{
  "d_model": 192,
  "qk_norm": false,
  "attn_scale": 0.125,
  "init_std_qkv": 0.0368,
  "beta2": 0.98,
  "lr_head": 0.00673,
  "schedule": "wsd",
  "decay_shape": "linear",
  "steps": 2926
}
Each number is 50 + 12 x the weight over its row's rms, rounded and kept within 0 to 99. Layers, rows and columns count from 0. The size before them is the row's rms in percent of the matrix's.

# layer 5 MLP down (transposed), 768x192, rms 0.165, rows 755-767, columns 0-95
091:40 62 37 59 50 59 51 66 66 39 49 49 25 56 56 32 81 43 54 27 60 49 56 62 60 48 64 51 58 57 73 63 42 39 67 40 43 40 66 47 38 45 58 45 52 56 59 56 54 46 53 46 53 28 51 30 61 50 63 47 44 11 44 59 47 64 54 46 48 64 39 37 64 68 55 61 45 74 51 26 42 46 64 60 56 42 54 41 52 37 37 34 50 43 76 37
100:58 54 35 30 43 52 67 39 44 49 58 56 53 56 43 67 36 45 41 54 19 48 67 52 51 61 35 39 55 45 73 58 54 66 71 69 49 38 74 52 58 37 36 47 46 43 58 51 50 43 39 62 57 69 54 43 67 43 41 65 47 76 49 52 71 29 53 71 61 43 72 43 44 57 53 41 58 55 45 42 57 68 47 39 52 58 67 50 42 45 62 45 51 43 65 36
093:49 77 68 55 50 61 50 66 49 65 42 56 38 62 54 43 41 46 39 57 52 49 36 70 45 28 52 26 41 41 43 58 36 46 47 33 77 67 56 57 43 45 41 47 87 55 50 63 46 32 62 49 46 48 31 57 36 49 25 63 56 54 53 63 61 53 50 55 50 59 54 45 54 57 42 39 79 43 59 51 61 35 50 55 53 68 58 46 27 47 44 51 38 62 46 41
100:54 47 39 46 58 39 53 45 56 51 23 63 48 53 62 39 66 59 53 61 48 67 50 40 51 66 43 48 56 49 51 45 41 22 34 57 33 30 40 43 54 56 59 55 50 36 64 60 56 43 56 39 55 55 66 24 52 41 58 83 53 49 61 69 40 51 57 59 32 22 48 49 49 45 75 61 39 48 39 43 52 60 58 56 50 50 51 42 26 56 52 49 40 45 38 60
084:52 44 37 58 48 66 62 33 54 67 27 34 52 46 69 36 49 52 54 43 61 75 51 67 63 31 47 68 54 55 38 37 52 31 41 55 39 59 50 53 34 50 56 68 40 46 47 54 60 52 41 44 49 60 56 45 43 41 60 50 34 42 48 37 55 37 27 56 52 41 50 49 62 57 47 51 57 50 47 42 47 66 43 44 41 34 35 19 52 30 48 43 58 55 67 44
094:72 50 27 60 57 54 51 39 36 83 69 53 63 53 65 67 55 40 59 41 56 32 85 46 39 40 52 64 45 26 57 37 57 63 62 58 47 65 34 50 64 38 42 59 56 45 74 58 46 44 44 47 41 27 41 40 54 60 43 62 51 83 47 56 38 45 42 62 71 45 56 53 32 46 45 47 36 60 36 63 24 50 51 54 33 55 46 41 46 64 43 39 69 64 44 61
099:64 52 32 37 61 47 67 41 49 55 55 52 61 46 35 61 42 55 44 69 21 64 63 34 55 47 61 27 55 66 48 59 39 63 47 61 40 86 51 50 41 62 47 41 59 51 57 40 51 50 64 40 57 53 58 59 47 44 49 39 29 62 40 50 48 65 56 51 67 47 40 50 42 54 58 31 56 48 52 63 55 27 49 30 51 40 49 52 11 44 36 54 32 50 42 65
103:69 57 48 65 45 66 47 62 38 35 49 49 49 68 33 46 28 43 52 76 41 54 68 58 42 64 49 44 73 54 56 48 50 52 59 50 34 64 55 72 55 60 51 40 47 41 67 45 47 39 59 46 37 64 47 70 35 29 54 58 51 37 52 35 56 65 69 32 49 41 60 55 79 36 50 62 48 55 47 48 28 55 12 28 54 49 42 50 52 61 51 57 51 45 43 52
100:49 73 59 31 44 50 64 26 42 72 54 53 40 59 40 69 33 60 33 60 46 50 24 57 28 40 34 48 48 46 56 45 65 40 49 67 55 63 44 66 68 59 42 62 49 23 59 63 71 53 53 37 53 52 57 57 62 56 61 59 59 61 35 56 39 39 45 24 54 04 55 51 56 34 56 68 62 49 53 34 49 49 40 30 50 59 32 64 42 51 67 32 51 58 48 47
091:36 63 43 56 59 47 40 46 41 33 50 49 49 34 32 54 54 62 55 33 60 19 47 62 41 61 46 46 54 53 45 69 60 45 70 33 34 63 46 50 53 50 40 73 41 57 32 31 40 37 50 41 37 45 62 56 52 54 49 50 41 69 43 51 35 42 54 57 42 48 46 26 55 63 42 51 49 48 38 35 32 17 46 55 24 53 41 47 53 62 37 57 57 41 48 42
109:66 50 63 29 52 43 37 36 50 74 51 64 57 41 44 44 54 63 56 49 56 58 51 49 54 55 53 42 47 31 40 50 55 38 52 47 40 43 54 57 44 45 51 48 71 67 56 48 42 58 62 41 61 76 63 48 54 46 46 56 65 41 42 37 46 48 46 53 65 33 41 50 58 31 53 73 71 55 47 72 59 15 49 42 52 55 53 53 21 30 56 78 76 59 41 42
091:46 61 24 40 56 54 97 22 56 47 57 52 35 48 53 60 37 65 68 38 42 43 61 41 57 81 61 42 44 56 28 55 49 27 60 48 57 55 74 35 47 51 51 29 34 35 36 53 53 57 54 81 54 61 49 72 42 48 59 46 31 39 45 54 46 45 51 74 45 57 62 48 48 60 42 31 62 58 57 59 35 49 71 47 44 48 53 43 59 46 56 51 40 42 26 53
107:64 38 35 36 70 45 52 42 59 39 43 47 58 48 45 56 63 56 35 72 27 48 46 59 49 51 59 41 45 45 57 57 70 35 79 47 43 61 59 49 54 66 64 55 72 64 58 54 46 34 58 60 61 29 21 44 37 48 59 57 75 49 57 44 30 57 63 39 50 40 45 76 59 47 49 66 52 34 57 56 53 42 60 84 50 55 53 32 44 41 43 60 62 52 45 27
# layer 5 MLP up, 768x192, rms 0.172, rows 756-767, columns 0-95
097:68 45 60 46 65 43 52 31 58 59 36 64 49 57 69 43 45 49 32 46 45 39 64 49 31 34 77 72 29 33 66 63 35 58 54 37 38 42 37 43 66 56 67 55 47 50 56 29 47 48 62 41 66 52 60 58 45 42 45 46 55 22 69 65 45 39 53 66 44 41 73 55 47 59 40 64 53 43 52 35 51 42 47 35 55 29 32 44 39 50 56 36 47 53 56 68
107:39 42 51 61 44 43 26 24 52 61 48 52 63 46 39 34 46 49 41 36 48 70 49 46 49 57 68 37 44 35 48 57 59 56 43 47 52 47 31 45 73 51 47 37 75 32 48 43 56 60 46 57 56 51 66 31 65 50 41 72 51 69 37 50 61 33 42 65 53 61 42 73 53 57 56 43 32 71 45 56 57 56 53 53 42 44 55 66 55 44 71 49 66 39 53 65
096:54 48 46 62 52 52 34 57 57 48 45 29 34 67 44 61 52 50 46 44 39 51 62 39 49 45 54 41 52 56 43 34 63 55 50 46 50 70 58 59 55 59 61 54 64 46 74 41 60 39 47 44 49 55 50 58 66 56 50 56 61 62 40 38 38 27 48 41 63 30 38 44 30 23 29 45 59 41 44 69 54 59 59 34 67 46 46 65 79 51 65 43 47 53 61 48
098:66 65 52 40 46 52 57 72 48 33 66 57 66 55 61 66 58 37 42 51 61 28 44 42 53 55 57 56 28 50 60 47 64 43 56 51 63 29 41 42 58 45 39 37 38 55 25 53 53 53 68 69 54 41 56 45 68 59 48 42 66 46 49 51 38 52 63 24 60 58 45 47 44 36 31 40 32 48 42 57 46 30 53 58 59 51 43 64 44 40 52 61 50 39 19 57
096:65 74 48 53 41 58 45 60 56 40 50 54 31 59 66 38 51 68 54 32 58 40 79 29 53 49 49 46 48 84 44 47 56 42 52 56 56 66 34 28 50 64 54 32 38 72 49 49 19 50 54 54 43 44 58 56 56 53 57 55 52 60 44 56 53 30 56 54 60 53 63 47 23 38 57 32 81 61 58 40 52 63 26 38 59 32 47 48 48 40 48 51 57 49 52 49
097:46 47 51 42 40 33 51 38 58 64 41 36 27 43 39 55 63 39 45 62 40 23 54 54 50 49 47 40 26 41 51 47 71 59 57 35 51 51 73 47 43 42 49 31 43 39 43 52 42 52 58 36 44 52 42 48 57 66 63 66 60 25 53 52 45 65 68 32 38 55 61 47 63 41 72 43 41 41 60 22 48 37 45 48 62 38 53 46 60 58 43 48 63 48 45 45
097:64 63 48 46 59 48 47 33 42 62 46 55 60 31 32 46 31 34 63 48 63 40 51 42 32 50 59 66 68 38 28 41 53 35 50 68 55 56 46 32 31 55 66 49 69 52 41 52 46 47 59 41 60 55 46 21 32 52 69 70 53 54 48 32 65 37 57 76 29 38 49 45 61 53 55 60 54 60 58 44 50 37 36 41 46 28 61 44 36 38 52 53 36 63 61 62
101:69 36 52 46 56 64 60 76 49 44 32 44 36 36 47 45 51 51 48 35 42 44 52 65 48 59 49 44 30 58 35 58 55 64 52 46 63 40 45 47 50 75 51 48 43 41 55 50 36 43 76 43 55 50 49 62 59 50 50 57 47 54 41 42 53 42 45 38 65 70 61 48 57 29 49 43 59 42 59 50 55 66 61 39 62 43 55 39 41 49 48 38 50 46 49 38
094:38 26 59 59 50 62 43 54 56 61 47 36 38 47 62 47 38 42 62 42 59 59 51 43 38 70 47 48 17 64 73 34 75 60 55 65 70 52 47 46 43 56 57 50 45 53 66 45 57 34 26 48 36 61 44 51 47 31 34 62 35 49 37 26 42 60 56 39 41 53 74 62 40 26 45 73 59 38 60 70 63 50 57 45 69 34 61 40 26 49 38 21 38 44 40 34
100:39 56 64 49 67 45 52 50 52 31 68 52 61 46 52 56 60 30 38 39 50 20 26 46 48 47 29 66 44 52 71 58 62 60 44 49 68 50 46 61 67 51 22 50 27 54 37 59 65 45 36 53 55 57 46 45 52 59 47 42 44 56 57 38 53 45 52 37 41 48 52 57 26 68 24 32 50 50 54 38 37 80 57 59 45 46 53 47 49 59 61 16 48 36 52 48
098:49 38 39 60 57 46 54 43 40 19 50 57 46 55 41 54 37 38 59 51 49 61 60 38 44 53 78 62 56 60 51 44 52 47 59 50 60 37 46 59 29 67 35 45 40 42 61 61 49 74 52 52 43 62 71 49 67 50 52 62 57 60 54 41 50 50 48 44 58 37 30 54 79 66 44 11 58 35 65 49 63 37 32 44 46 39 62 59 55 45 58 52 50 67 55 50
098:56 59 41 45 65 38 54 49 63 58 49 61 40 39 48 30 31 32 41 80 33 59 46 53 67 48 40 40 37 38 51 52 55 57 64 41 61 46 55 29 64 57 48 69 49 62 59 49 56 40 62 60 53 60 51 47 49 41 81 58 48 40 37 74 51 39 45 58 32 36 49 42 31 44 60 64 46 71 41 53 49 61 51 64 52 37 52 61 61 39 56 50 67 41 62 24